python train.py --d_model=160 --n_head=8 --n_kv_head=8 --activation="gelu" --norm_place="pre" --rope_base=10000.0 --qk_norm=true --init_std_qkv=0.06 --decay_fraction=0.734 --final_lr_fraction=0.1
Each number is 128 + 32 x the weight over its row's rms, rounded and kept within 0 to 255. Layers, rows and columns count from 0. The size above them is the row's rms in percent of the matrix's.

# layer 6 attention query, 256x160, rms 0.0498, rows 38-87, columns 80-119
size [ 97  48 132  83  86  97  69  63  93  54  85  53  85  69  88  94  56  77  72  62  68  70  63  73  58  98 100 122 122  98 118  75 104  79 107 107  95  99  99  98 110  96  91 100 105  95  98 102 106 116]
[[ 97 148 113  82 139 165 120 145 131  93 163 148  90 140  61 100 151 124 154 108 178 159 132 169 124 107 101  92 129  77 147 159 154 105 130 166   4 158 142 103]
 [112 106 143  96 135 191 158 159  99 117 107 113  79 158  76 128 103 119  97  68 106 157 176 196 172 130 147 118 155 101  78 184  67 133 122  97  52 157 171 109]
 [103 135 124 100 123 178 121 127 143  99 135 128  99 160  53  91 138 129 158 153 196 190 126 153 118 110 108  70 121  79 120 174 137 128 153 158   8 120 157  81]
 [ 76  97 155 202  66 131 104  83 164 156 105 118 150 122 126 114  84 152 137 221 143 188 119  78 114 127 154 116 115 110 106  90 137 110 146  87 113  83 137 109]
 [ 79 137  91 206  70  90  70 127 108 170  95 159 163 130 135 101 135 181 125 150 156 162  91 130 162 121 166  79 122 104 178  78 191 106 135 110  68  87 130 124]
 [148 122 156 106  64 125 161 159  81 175 116 112 137  61 183 130 133 157 121 134 105 129  91 141 195 144 139 128 143 162 156  89 117 186 186 102  71 133 135 119]
 [144 128 120 129  99 173  94 178 104 129  70  90 154  94  99 127 151 129 122  85 139  88 120 172 181 156 158 128 106 154  99  81  50 182 122 123 182 134 118 146]
 [125 115 124 119 138  99 178  70 127 117 120 128 159 182  59 146 170  63  81 128 113  86 191 130  45 135 135 118 109 105 146 170 149  92 101 110 147 111 124 132]
 [116 100 225 106 100  55 106 117 177 172 143 120 122 148 123 164 159 164 164 141 120 125 147 116  69 101  91 129 115 166 152 151 149 137 151 146 149  99 106  89]
 [141 126 140 133 103 107 194 142 135 129  75 131 148 177 117 161 116  85 137 163 111  64 118 148 202 171 163 120 177 148 112 134  92 151 117  59 106 154 130 121]
 [144 120 134 109  79 183 131 104  87 108  66  75 170 161 100 152 138  66 114 214 176  97 130 131  91 156 105 102 132 113 125 115  98  90 105 129 150 158 135 124]
 [145 154 134 104 115 165 125 134 144 140 141 145 158 125 126  86 188  62  98 127 114  63 159 157  51 105 154 121 133 107 151 105 111 106 166 128 133 151 133 117]
 [ 95  90 141 135  80  98 137  95 100 111 123 145 168  97 150 148 120  85  55 162 139 153 163 144  81 137 138  84 128 108 170 120 168  86 141 140  98  92 108 118]
 [ 94 134 151 115 161 148 146 140 135  89 147  73 101  63  95 108 107 140 146  91 113 126 105  98 167 141  95 152 126 112 136 122  98 149 146 151 180 101 105 151]
 [122  90 161 119 113  76 168 137 159 155 134 143 126 104 141  93 101 172 120  58  96 155 121 178 175 140 144 147 131 153 122 113  73 153 120  77  67 152 130 111]
 [135 117 166 123 127 122 131 159 105 138 189 137 145 123 114 217 107 175 186  90 123 164 152 151 145 144 153 138  79 185  94 172 170 226 133 131 123  81  70 182]
 [128  99  91  51 151 146 162  86  81 100 110 107  96 104 134  93 110 103 101 114 143 178 159 130 110 127 110 116  76 141 136 102  94 144 133 156 168 136 161 124]
 [192 115 137 149  90  77 134 131 128 216 147 165 135 130 101  98 184 180 130  88 103 104 163 110 104 156 189  99 115 157 146 106 133 175 189  90 107 111 126 124]
 [104 160  88 171  98 117 138 123 121 121 117 157 154 117 134 121  71 128  94 168 129 143 111 121 198 135 170  94 140 120 174 135 145 110 120 108  95  89 100 147]
 [135 119 155 111 111 171 183 130 146 101 180 150  97 128 101  91 118 105  83 110  47  93 122 139 124 169 145 116 135  84 138  89  90 125 156 105 127 123 123 110]
 [135 146  84  67 102 161 187 115 135  84  95  93 194 134 141 163 131  60  87 127 142 126 161 154 106 153 119 102 127 123 100 110 105 160  76 106 143 175 146 132]
 [ 97 108 129 165  81 199 118 150  59 147 110 165 156  76 147 110  97 143  91 121 125 162 105 153 162 115 164 118 108 110 136 110 126 150 131 114  48 127 120 151]
 [116 119 122 150 103 136 127  66 106 163 116  90 135 171 130 120  72 209 195 172 183 211 119  72 167 122 165 121 102 122 104 108 171 161 150 106 131 117 158 125]
 [127 147 159  63  55 163 117 121 168  68 114  43 135 110 145 154  97 111 157 191 140 157 133 110 104 130  92 110 116 165 117  98  93 189 142 160 195 151 143 108]
 [215 107 112 110 101 116 166 148  91 137 113  91 176 190  95 185 187 114 124 130 154 124 131 143  81 152 132  80 144 158 136 131 101 153 123  71 121 165 145 125]
 [ 93 114 152 109 136 131 168  95 132 106 143  87  83  68  78  80 159  98 130 119  97 112 142 108 111 137  96 148 126  80 150 151 125 131 148 152 160 105 157 122]
 [ 90 195 107 128 114 153 131  59  96 102  81 135 121 111 153 132 127 123 153 138 157 139 137  94 147  89 123  92 105 133 166 156 171  26  49 136 117 129 156 138]
 [119 116 113 164  78 102 145 135 151 135 100 143  50  92 156 100 136 128 162 148 114 142  75  50 122 159 177 139  82 152 136  49 131 120  64 110 143  59 120 171]
 [159  89 124 101 197  85 142 149 126 104 156 109 174 165 130 133 131 132  62 116 136 123 112 202  94 119 103 162 188 125 119 163  99 155 181  97  90 146  88  80]
 [138 161 147 133 134 187  67 106 125  65  94 109 153 137 106 191  72  91 126 136 126 171 170 134 144 122 104 173 115 162 164 158 148  81 136 152 195 110 157 126]
 [121 131 138 102 146 114 170 166 114 136 206  75 152 137 133  90 150 177 163 126 171  65  75 154 102 107 113  90 162  94  85 125  82 134 174 123  35 140 131 133]
 [162  75 138 119 142  68 181 145 109 120 156 116 210 113 122 144 122 110  70 106 114 116 166 230  96 140 123 123 200  98  64 142  67 122 158  70 108 166 103 114]
 [153 133 117 158 109 126 119 116 112 151  84 129 102 155 139 148 116  91 111 109  99 199 160  97 176 168 160 173 116 183 129 118 149 135  87 101 187  95 114 153]
 [104 100  97 144 121 122  59 128 161 128  73 168  51 133 158  70 112 116 158 170 133 152 108  97 183 151 111 114 137 139 185 132 156 135  72 163 162 125  93 119]
 [125 157 119  88 177 161 131 143 154 114 171 143 148 149  93  69 129 151 150 118 170  94 114 180  94 104  99 113 170 105  88 160 123 151 149 153  58 142 161 111]
 [148 151 102 109 138 143 161 124 217 168 143 104  98 152 144 100 169 108 122 112 179 100  79 161 139 116  62 145 184 103 116 163 102  98 151 160 103 121 134 140]
 [ 97  99 108 106 126 127 116 172 118 138 185 168 123 135 142 158  84 158 155 132 125 143  84 102 231  75 116 157 128  78  88 136 130  67 125 142 110 122  53 171]
 [158  99  93 155 124 123  99 108  50  87 135 152 152 178 151 143 116 129  95 152 108 118  98 147 180 157 127 100 139 138 170 146 106 125 146 139 124 168 120 120]
 [141 137 150  77 143 147  91 119 105 122  88 144 172 158  87 154 134 164 110 151 126  80 185 165 101  79 138 117 171 119 106 136 112 168  75 179 116 105 115 165]
 [113 123 141 120 185 127 104  37 135  59 161 108 158  81  97 143 124 108 126 178 135  76 127 108  65 108 151 114 119 151 196 129 136 108 145 166 141 140 138 132]
 [110  99 116 147 144 146 118  91  73  92  31  80 104 133 144 145 151 143 135 117 132 142 126 129 159 143  79 103 156 108  99 187 126 126  88  64 129 146 188 112]
 [149 183 171 174 106  91 106 137 168 100 178 146 128  93 141 186 149 158 160 167 138 186 163 120 125 112 140 116 131 124 142  93 156 130  93 120 108 144  84 142]
 [146  69 175  36 150 136 153  99  82  94  65 130 185 164 112 176 129  64  79  98 108  78 182 133  74 148 132 112 121 168 145 134 148 106 127 123  92 137 130 120]
 [108  92 182 132  84 153 128 154 168 235 134 117 119 105 217 151  82 148 113 203 153 151 130  81  91  87 144 131 109 141 130 182 162 176 116 119  59 109 116 149]
 [130 149 150 100 127 108 142  95 170 128 151 170 112 141 149 167 133 145 133 118  99 133 119 157 167 171 155 201 151 163 113 213 139 143  96 133 123 108 148 167]
 [132 136 132 124  91 136  93 151 162 136 132  87  87  85 141 149 161  75 153 130 120 120  82 138 109 105  68 147  75 112 188 146 122 185 176 150 165 129 120  86]
 [139 168 130 140 161 109 125 107 151  68 191 123 117  79  72 156  84 212 112 114 168 179 172 120 130 120  93 117 145 167 121 123 166 162 101 130 131 106 159 125]
 [134 167  74 146 129 212 100 164  82  90 195 135  49 126 135  87 146  85 112 108 109 112 167 106 107 114 106  93 150 109 130  74  91  76 161 112 150 140 137 139]
 [105 144 143 115  96 139 126  69 143 182 202 140 138 106 165 173  78 205 117 132 113 148 121 126  82 150 127 149  74 118 154 127 141 205 160  82 125 109 165 139]
 [123 158 133 118 147 154 111 103  98 139 172 127 186 117  74 103 114 165  96 114 143 146 152 102 113 155 183 134 124 153 113 152 145 149  88 104  71 126 160 118]]
# layer 6 attention key, 256x160, rms 0.0484, rows 38-86, columns 80-119
size [132  53 119 165  78  98  72  69  85  58  84  59  89  74  89  98  66  80  70  70  76  71  67  74  59  92  70 102 113  77 114  59 109  68 112 131  98 104 104  99 115 102  91 103 110 101  94  99 105]
[[122 152  49  75 166 119 133 134  92  98 128 191  89 150 103 104 185 157 167 127 113 159 124 206  92  99 116  81 149 133 102 160 178 114 162 138  55 189 119 110]
 [120 136 152 209  99 147 125 104  99 177  78 125 109 133  93 154 115 124 117  49  66 108 128 159 162  89 110 155 125 139 120 130  87 144  68 125 137 136 142 152]
 [146 128  59 125 176 129 169  86  74 117 101 167  88 162  62 105 164 119 157 134  96 160 132 181 100 106 130  67 133 111 108 171 136 139 132 130  73 138 126  91]
 [151 124 186 222 108 114 141  73 109 178  96  98 132 108 130 128 101 120 110 156  92 122 136  85 147 159 154 153  75 118 159 117  87 157  89 135 193  62 105 119]
 [122 137 100 147 126 139 145 139  98 129  90 172 117 191 134 122 137 166 151 112 114 115  78 179 132 180 188  62 131 144 167 104 104 135 121 137 102 147 154 127]
 [131 120 191 122  57  98 131 163 164 148 104  90 140  99 182 154 100 157 120 117 120 145 115 141 130 153  86 114 173 168 160 171 138 151 101  92  80 186  63 182]
 [ 53 145  81  77  98 140 126 151 129 118  73 110 144 145 101  94 115  80 133  86 125  88 133 171 140 101 147  78 124 149  78 110 126 133  88  90 105 155 106 110]
 [158  96 120 107 158 162 160 100 135 101 156 138 142 114 117 130 117 134  63 127 132 144 131  96 139 129 128 135 133  89 124 151 150 121 127 118 173  69 116 107]
 [147 158 181  81  99 142 134 129 193 109 150 111  92  93 115 168 113 182 127 173 113 177 120  96 122  94 130 190  91 105 167 104  90 137 110 202 139  95 203  87]
 [119 157 141  91  95 112 158 123 161 164  78  78 186 155 128 157  99  68 109 128 176  85  86 142 169 190 153 160 137 119 169 191  94 124 140 129  96  94 140 114]
 [119  94  95  82 136 140  91  84  60 106  62  35 175 171 114 125 105  63 100 178 147 143 147 112 145 182  73 106 123  82 127 133  84 117  89 119 127  87 101 117]
 [139 136 112 159 126 121  64 113 115 134 135 157 137 114 127 143 177 167  95 126  93 101 201 114  97 117 134  72 144 188 141  97 154 122 198 150 125 173 107 138]
 [154  93 127 164 116 133 137 107  88 131 143 100 160 128 144 121 139 145  64 106 136 153 194 124 122 184 133  64 130 101 154 135 149 136 164 112 137  80 103 110]
 [ 68 154 120  97 118 127 167 165 121 113 153  90 102  84 117 121 164  66 156  90  93 112 106 119 103 150  99 136 115 101  60 104  99 158 107 114 169 184 115 147]
 [ 98 107 182 136  93  31 149 105 122 156  93 132 113  99 116 124 134 218 170 109 142 143 168 153 176 129 152 126 151 200 128 143  49 151 172 101 107 128 138  98]
 [113 115 137 146 122 146 161 127 149 101 185 189 164 135 133 149 103 188 116  94  93 144 109 168 147 109 123 145  95 172 156 136 193 181 134  93 105 123 103 143]
 [128  89 104  89 172  92 160 114 104 104 138 157  59 149  80  94  96 115 119 121 142 123 203 141 163 114  90 142 131 101 124  96 138 130  97  77 135 101 138 127]
 [165  75  94 133  95 147 157 135 164 113  66 144 108 126 131 117 108 173 125  59 103 154 141 167 104 141 184  79 133 172 121 112 134 139 159 155 108 117 136 120]
 [139  99 105 136 107 147 147 139 111 119 116 115 134 170 114 146  98 153 115 122 150  81  99 163 107 192 180  93 150 106 146 167 116  80 157 143 125  74 111 152]
 [111 127 106  89 156  39 172 155  84 166 119 166  75 126  99 126 152 153  98 127  58 131 153 131 158 146 112 134 127 116 124 102 121 134 164 139 140 114 101 104]
 [143 146 117 115 122  89 129  67 132 131 161 124 185 151 125 119 114 148  69 121 122 132 142  92 158 146 117  69 150 170 159 101  95 175 156  86 129 111 154 122]
 [130  85 153 162 105  83 103 134 109 133 110 205 170 117 176 120 163 198 106 136 104 150 130 168 121 127 149  75 111 183 140 181 189 136 121 111 122 176  51 144]
 [122 103 156 122 170 112 161  97 100  78  84  70 119 194  93  88 110 139 228 152 103 161 119 142 117 147 113  95  99 136  75 136 129 158 109  63 143 126 165 142]
 [131 156 129  79  85  98 117  91 130  82 119  23 156 128 114  82 112  91 141 165  97 138 161 109  87 155  85  92  84 117 125 108  98 147  91 115 151 143 148 101]
 [183  83  87 118 107 135 128  89  55 117  61  91 153 160 109 136  79 131 117  96 116 184 132 122 117 168 118  87 163 161 175  84  75 126 105  97  88 107 120 111]
 [ 98 140 176  88 131 158 200 175 158 101 163 117  77  80 136 107 167  32  94 110 114 117 114 112 106 159  71 179 100  56 100 116 162 171  95 105 192 161 130 119]
 [131  98 137 105 122  98 156 186 155 144 224 115 104  75 137 141  90 149  85 139 142  84 101 125 188 186 128 111 141  91 143  93 116 121  90 172 114 168 107 107]
 [122 130 147 166  71 154 143 167 169 133 100  84  91 132 125 161 118 151  91 158 123  77  71  67 178 111 210 131 164 102 123 101 132 194 123 108 173  90 155 162]
 [167 160  83 122 173  89  99 104 100  76 181 111 150 130 150 103 137 125 108  92 150 179 135 181 131 122  98 171 116 131 141 108 120  87 145 189  57 166 121 106]
 [ 97  76 109 190 108 181 138 118 182 131 110 118 105 101  83 154 126 150 119 174 109  57 137  99 153 186 159 111 167 119 172 104 148 134  99  83 206  99 197 103]
 [166 162 124 141 185  93 137 145 122 103 208 146 142 144 125 106 128 142 107  88 140 198 157 187 107 100  89 143 129 101 115 160 136 114 157 179  53 151 123  67]
 [163 156 158 145 166 119 157 142  88 106 157 139 160 105 169  89 134 103  90 115 141 177 110 172 120 165 123 116 138 101 150 124 106  79 118 107 109 202 151 125]
 [109  95 109 143  67 144 125 118 159 148  53  95 117 121 114 130 113 154 168 171 121  38 109  78 138 152 197 126 109 176 136  86 151 147 115  83 212 132 129 162]
 [ 88  92 106  20 119 120 123 173 131 167 128 110 115 136 173 112 106 131 106 185 126  72 144 104 100 132 125  82 155 133 118  89 147 142 149 132 114 133  92 148]
 [153 146  90 100 186 103 137 173 127 100 187 143 112 139  80  93 146 110 131  78 146 168 176 165  88 125  63 110 182  91 119 160 115 122 166 155  35 131 124 114]
 [103 173 172 187 114 141 167  51 174 160  80 139 148 102 142 128 151  81  83  88  86 143 115 111 181 113  99 163  65 127 148 155  98 135  84 118 134  80 103 131]
 [124 113 147  70 121 108 107 138 156 101 153 196 154 134 214 169 143 153 170 172 137 115 139 159 151 106 158 171 168 105 138 127 105  81  88 163 146 156 118 173]
 [101 106 131 123  87  99 114 121 119 149 128 163 147 114 161 165 107 125  56 107  99 150 203 114 109 198  86  76 146 108 125 109 133 137 164  94 150 148 129 190]
 [123 126 128  88 120 149 130 137 155 141 158 122 206 157 120 129  87 104  77 114 144 118 196 147  63 130 123 130 136 141 125 171 118 105  49 137 156 103  73 137]
 [120 137 113 115 137 156 103  48 120 142 106 150 133 167 115 102  71 173 187 130 189 109 127 128  96  63 129 123 130 127  51 120 196 137 120 177 157 137 127 127]
 [ 89 137 146 111 134 126 125 129 119 156  74  91 190 147 114 124 100 124  95 160 186 159 147 133 164 148 111  93 150  77  84  96 102 113  97 104 111 167 145  90]
 [104 140 166  98 123 124  99 160 140 156 161 139 142 118 165 130 152 162 182 180 137 153 162 100 178 107 152 121 138 160 134 113 129  91 148 184  98 123 143 154]
 [138  70 108 104 158 111  91 111  65  54 109 138 163 172 138 129 157 108 135  87 107 124 136 177  90 107 100 141 116 144 134 192 136 131  90 133 189 144 114 145]
 [136 133 169 125 132 140 128 129 146 234 103 135  89 129 148 127  63 211 131 186 161 101  94  78  92 133 136 174 102 181 170 159 141 144 116 163  91 129 130 119]
 [110 104 134  75 109  90 143 142 161 145 151 123 124 134 116 170 128 105 164  71  93  87 113 155 150 109 153 149  94 151 150 179 123 145  83 134 122 132 102 121]
 [131 135 162 106  75  76 106 125 193 109 176 171 133 106 114 158 162 107  99 184 173 195 173 112  77 111 145 152 102 115 114 130 129 138  95 160 153 121 162  86]
 [111 148 161  88 151 119 128 107  96 147 187  96 143  65  98 139 166 134 151  85  80 139 184 139 141 118 154 142 165 160 164 133 115 184 141 110 130 142 113 106]
 [127 158 100 186 108 144  88 108 102 155 154 153  76 106 102 100 149  87  38  96 104 119 154 174 100 156 165 148 123  88 142 144 135 124 190 175 122 110 123  80]
 [ 66 149 155 117 104 156 114 151 189 182 166 133 134 156 111 148 105 208 109 140 143 149 115 105  76 126  57 160  87 131 118 148 186 205 137 171 120  83 162 129]]
# layer 6 attention value, 256x160, rms 0.0605, rows 32-63, columns 80-119
size [114 111 116  97  81  92  92  96 146 152 111 133 111 156 121 129 100  93  83 160 115 114 102 105 106 108 142 117 108 142 128 106]
[[100 158 118 161 138 164 197 143 163 166 225 183 106 114  99 120 156 141  88 135 178 199 147 149 125 144 118 140 122 161 140 129 151 128 113  87  97  86  79  92]
 [133 149 116 193 121  99 152  73 168 145 153 144 139 171 142  74 141 201  98 103  88 162 179 147 122 149 117 156  95 109 146 143 169 121 108  89 137  81  94 141]
 [153 114  89 112 117  70  19 154 121 153 101 101 164 136 155  88 126 147 155  88 101  57 137 115 171 156  79 134 118 121  81 148 106 153 137 131 113 102 114 148]
 [168 101 147 119 179 100 213 111 101 130 117 142 171 127 203 114 101 180 128 108 117 144 145 151  90 152  66  47 121 166 106  94 102  71  40  73 147 120  99 165]
 [118 109  63  99 133 153 116 154 169  62 127 160 102 149 139  97 176  89 150  73 141  99 110 119 154 144 127  99 121  69 110 116 120 130 167 127 114 127 121 152]
 [177  88 123 138 133 126 120 143 172 131 114 169 112  89 112  93 123  96 115 134 157 147  87 132  50  52 126 139 137 124 103 103 130 182 198 126 198 136  68 191]
 [ 84 111 190 119 151 147 110 120 146 113 117  64  78 133 163 127  95 115  93 163 146 102 136 199 122  92 166 130 143 165 130  98 151 104 178  73 119 164 136  83]
 [112  87 140  82  91  87 141 119 109 129  83  95  70 159 152 155 124 153 111 175 122 117 113 114 116 136 132 149 171 183 187 142 140  96 124 150 128 120 155 224]
 [ 65 133 152 114 113  96 102 115  96 102 117 136 210 112 148 127 120  81 123 152 180  78 111 136 131 175 139 130  72 150  98 154  76 105 109  38  85 142 148 106]
 [131 142 123  98 142 108 174 146 137 113 116 101  77 141 151 108 131  90 111 142  54 144 114 136 131 135 168 118 101 138 192 156 134 120 119 172  70  74 149 152]
 [148 143 161 149 132  94  65  91 149  86 167 147 124 108  34 165 182  78 122  99 132 167 155 131 113 115  80 123 163 142  60 129 126 160 137 132 109  87 139 123]
 [166 146  69 211 135 130 113 128 112 151 153 145  70 126 122  99 138 150  70 101 107 165 150 194 119  95 122 102 122 138 172 117 142 105 121 160 105  49 131 116]
 [141 139 154 118 137 156 154 167 146 219  92 125 128  78 168 171 149  81 131 156 143 180 140  92 124 144 124 114  94 196  48 124 125 139 132 136 117 174  95 177]
 [ 93 146  34 106 125 131 129 147  83 171 175 107 122 137 116 179 128 154  92 126 144 114 134  52 157 129 157 121 166 111 114 118 160 188 119 142  95 132 138 123]
 [ 58 169 171 107 134 218  81 201 141 140 161 126  96 105 125 140 155 143 118 105 153 102 115 136 106 116 112 168 131 117 105  86 109 123 169 112 142 113 161 121]
 [136 134 154 109 127 143  16 139 119 105 112 133  77 112 107 126 141 158 174  95 145 130 102 107 119 106 100 172 194 152 164 109 109 148 136 155 147 109 118 120]
 [141 150 157 195  83 109  77 125 112 101 175  90 101  48 178 145 136 141 116 140 129  94 215 124 125 127  87 106  97 124 123  95 124 204 154 151 115 138  97 125]
 [178 114 131 142 142 110 111  76 180 149 112 108 115 190 145 134 103  84 156 106 148 103 130 152 130 164  83 135 178  90 149 112 142 181 111 150 151 109 121 141]
 [132 112 134 149 137 104 123  99 118 134 141  86  88 126 109 109 120 135 163 127  58  46 189 107 109 137 172  85 109 120 138 115  97  98  85  72  71  74 113 132]
 [133 184  99 171 105 173 146 109 138 180 146  62 126 182 106 145 164 158  67 129 129 141 165 145 105 141 116 121 124 115 115 177 113 162  67 133 162  84 153  53]
 [121 118 103 130 155 172 166  57 167 135 161 149  93 133  99 119  79 117  32  96 119 203 113 104 112 137 174 145 130 152 122 175 166 125 137 155 132  99 160 110]
 [123 106 188  49 161 141  87 131 146  90 108 149 127 132 162 172 141 124 150 154 153 115  89 132 148 160 144 162 139 129 131 163 142 118 112 131 149 117 130 155]
 [169 145 147 130 101  62 209 142 170  96 131 176  99 113 132 128 116  78 117 152 107 160 138 106 135 103 108 118 107 153  99 150 162 117 101  92 126 118 129  77]
 [177 105 164 160  76  78  96 132 138 155 130 150 106 114 137 147 114 145 155 145 122 188 127  89 123 114 149 120  84 172 104  93 132 144 100 104 104  64 109 148]
 [105 179 103 163  99  46 197 142 142 134 162  89 196  74  76 136 108 130 139 102  98 147  79 202 118 112 143 121  86 117 106 142 182  91 133 145 157 147 113 114]
 [ 47 121 105 164 182 115 135  78 150 166 159 168 151 164 110  93 108 115  57 138 156 106 144 140 187 120 140 121  88  83 115 162 144  78 147 157 117 139 156  94]
 [119  99 135  63 121 150  69 135 130 114  81 122 170 164 167 106 166  77 167 138 117  58 106 116 127 127 136 112  94 165 113 100  80 125 154 131 112 235 134 147]
 [119 187 106  96 163 138 178 146 108 128 166 105 159  82  81 123 113  93  81 114 104  70 106 198 152  89 146 134 113 136 108 141 129 107 161 175 184 142 148  50]
 [128 126  92  87 133  99 182 118 135  77 131 142  77 110 114 105  81 144 180 151 103 146 105 110 130  85 168 130 151 119 163  86 160  70 172  64 144 130 133 154]
 [103 140 150 128  88 170 182 136 118 110 136 119 193 143 164 137 154 107 153 170 133 110  97 165 155  98 158 108  38  98  92  98 144 100 118 110 112 199 156 141]
 [118  92 202 109  76 108 113 111 133  59  80 148 131 131 176  96 140 147 117 159 157 162 114 142 161 122 127 123 170 148 152 133 115 128 132 153  77 123 101 221]
 [105 178 118 169 177  31 140 133 134 162 155 130 117 122 117  91 118  92  78 158 122 107  69 199 189  75 134 129  95  99  99 113 104 149  91 124  78 121 115  90]]
# layer 6 attention output (transposed), 256x160, rms 0.164, rows 32-63, columns 80-119
size [102  96  94 102 116 100 106  99 105 135 103 114  98 141 101 114  98 102  99 131  92 100 109  95 103  94 114 100 102 120 106 105]
[[140 118 144  76 100 190 136 126 157 155 150 121 137 140 138 179 155 141 152 170 145 145 142 106 133 191 172 118 165 116 125  88 153 151 172 111 158 161  45 116]
 [134 150 145 123  88 142 114 109 151 125 120 101 137  97 131 133 112 106 110 131 134 147 101 136 168 160 110 106 168 161 145 118  95 187 150 163 139 117  92 114]
 [101 186 104 124 143 161 140 137 143 119 110 131 165 122 171 160 136 179 108  76 121  94 130 136 130  84 138 141 116 137 130 162 112 138 146 170 165 124 170  97]
 [143 172 132 142 156 141  96 114  79 141 117  92 138  86 123 122  89 130 107  68 119 187 135  85 113 135 146 123 151 170 119 156 144 195 128  71  78 120 158 181]
 [ 94 112 135 144 105 140 146 134 117 137 102 109 175 155 101 157 121 179 126 121 169  80 120 149  94 153 109 163 130 157 140 134 160 158  94 142 136  93 133 115]
 [187 135  49 143  98 125 118 117 107 135 157 161 103 136 119  89 134 123 156 115 126 114 167 133 152 147 144  99 117 183 163 144  75 118 108 128  79 141 134 117]
 [199  79 160 154 101 116 144 122  63 147  80  96 133  91 159  79  85 155  97 166 134 118 137 125 148 139 123 121 101 170 117 113 165 106 113 113 122 147  88 138]
 [153 128 131 147 144 141 139 150 121 122 187  95  86 141  84 135 153 115  84  78 169 140 135 137  91  95  98 151 142 167 185 186 170 148 121 148 166 130 144 128]
 [117 167 175  85 177 176 140 155 175  69 139  97  95  97 115 152 183  93 105 125  65 101 127 133  89  94 108 142 136 142 123 119 164 114  88 138 212 148 148 183]
 [117  89 107 125 136 131  75 146 109 178 113 131 197  95 103 111 137 139 161 119 144 110 137 105 129 111  95 111 156 113  79  96  48 102 149  76 203 166 131 170]
 [135  87 147  79 148 158 126 115 114 152 135 154 127 171  70 163  90 151 124 102 168  90 124 177 153 165 119 166 171 136 114 107 135 109 160  61 122 120 125 139]
 [130 172  88 119  90 138 114 173  95 191 166 216 132 135 154 116  99 155 156 130 155  69 149 162 164 150 179 133 100 199  99 133 115 199 131  77 112 146 110 134]
 [114 102 163  77 179 163 138 122 112 151 145 142 163 137 142 145 135 114 180  81 129 111  53 139 110  91  96 126 130 196 108 111  65 191 144  66 171 171 100 185]
 [149 105 112 170 102 152 114 133  72 159 163 155 138 127 157 184  86 116 125 102 143 123 138 118 192 171 147  74  90 123 150  81 195 129 147 124  90 138  84 159]
 [137 111 135 220 176 131 108 164 116 126 120 180 121 138 120 154 159 130 127  89 129 122  94 210 161 124 174 125 159 101 115  91 127 109 143 109 101 122 129 131]
 [157 103  97 192 223 113  83 125 129  63 165 140 127 128 112 116 126 178 136  68  77  85 106 155 208 125 109 132 139  87 134 210 129 142 108  89 124 133 102  94]
 [117  80 174 143  80 166 149 142 134 146 165 124 131 224 110  89 117 156 151 163 125 153  81 133 144 152 133 134 152 164  94 162 160 125 160  99 132  85  82 117]
 [156 141 121 153 170 110 159 141  69 143 144  91 146  86 153 165 131 166 135 104 168 218 107  62 180 144 178 106  83  55 140 170 147 153  78 115  98 171 102 137]
 [205 173 170  64  56 135 171 137 181 118 117 171 159 153 162 155  78 156 144  72 170 104 125 110 144 136 106 150 129 142  84  79 132 147 130 123 165 111 152 109]
 [137  90  86 170 134  93 160 127 118 176 143 135 125 127 101 192 103 165 179 134 124 115  63  95 167 148 171 127 129 160 131 157 190 145 113  65 159 133 103 172]
 [104  68 125 133  59 161 127 131 117 146 151 158 133 146 160  81 122 126 106  88 125 146 143 148 105 209 116 109 109 133 151  79 102 111 120 106 141 150 116 117]
 [ 93 137  76 109 182 176 121 134 118  90 128 158 146 149  49 104 132  72 177  79 124 156 150 130 104  96 130 101 115 135 134  93 112  75 129  94 183 141 103 160]
 [116 168 105 119 104  82 128  79 176 108 116 109 143 142  94 130  94 126  89 141 107 137 111 158 150 103 146 149  98 123  56 166  37 117 156 106  88 109 109 108]
 [125 105 137 183 106 137 120 150 112 135 145 139 200 141 124  97 117 144 129 126 150 134 134 132 174 144 159 134 100 205 139 144  86 173 145  94 165 158 128 147]
 [178 121 116 121  88 179  85 184 168 153  95 111 167 168  75 181 122 125 131 168 157 169 123  85 157 145 134 134 187 112 110  84  98 144 154  64 151 151  91 138]
 [130 177 165  88 183 145 124 124 128 143  92  88  51 188 157 123 124  96  79 107 126 108  88 128 102 128 145 122 156 163 119 138  75 152 120 122 152 122 140 142]
 [117 166 150 119 131 141 142 159 158  76 188  81 131 143  82 151 162  98 126  98 107 166 150 157  80  65 149 125 142  99 161 105 177 110  97 188 176 132  68 138]
 [147 113 138 164 165  67 104 178 137 151 154 122  88 148 129 125 160 119  75 173 158 230 109 150 110 133 129 120 154 111 179 138 115 125  60  90 126 115  88 131]
 [117 107 137 129 153 110  58 162  91 133  58 107 126 128 118 124 144 128  97 102 135  89 108 137 120 122  61 144 115 110 129  75  89 100 142 190  50 104 227 119]
 [158 164  83  94 115 131 136 159 137 146 118  66  96 134 128 205 186 108 180 176 117 143 121 131  79 121 115 118 117 149 109  98 143 108  95 129 115 142 103 165]
 [130 114 155  70 122 169 119 103 124 132 160 149 138 115 137  75 118 106 154  69 114 102 135  88 163 126  86 179 119 133 101 114 136 113 143 121 154 149 150 164]
 [163 103 116 187 113 171 183 153 108 133  96 137 120 116 190 131 134 104 137  72 132 113 153  86 166 121 104 107 132  97  79 132  65  86 101 102 197 104 185 114]]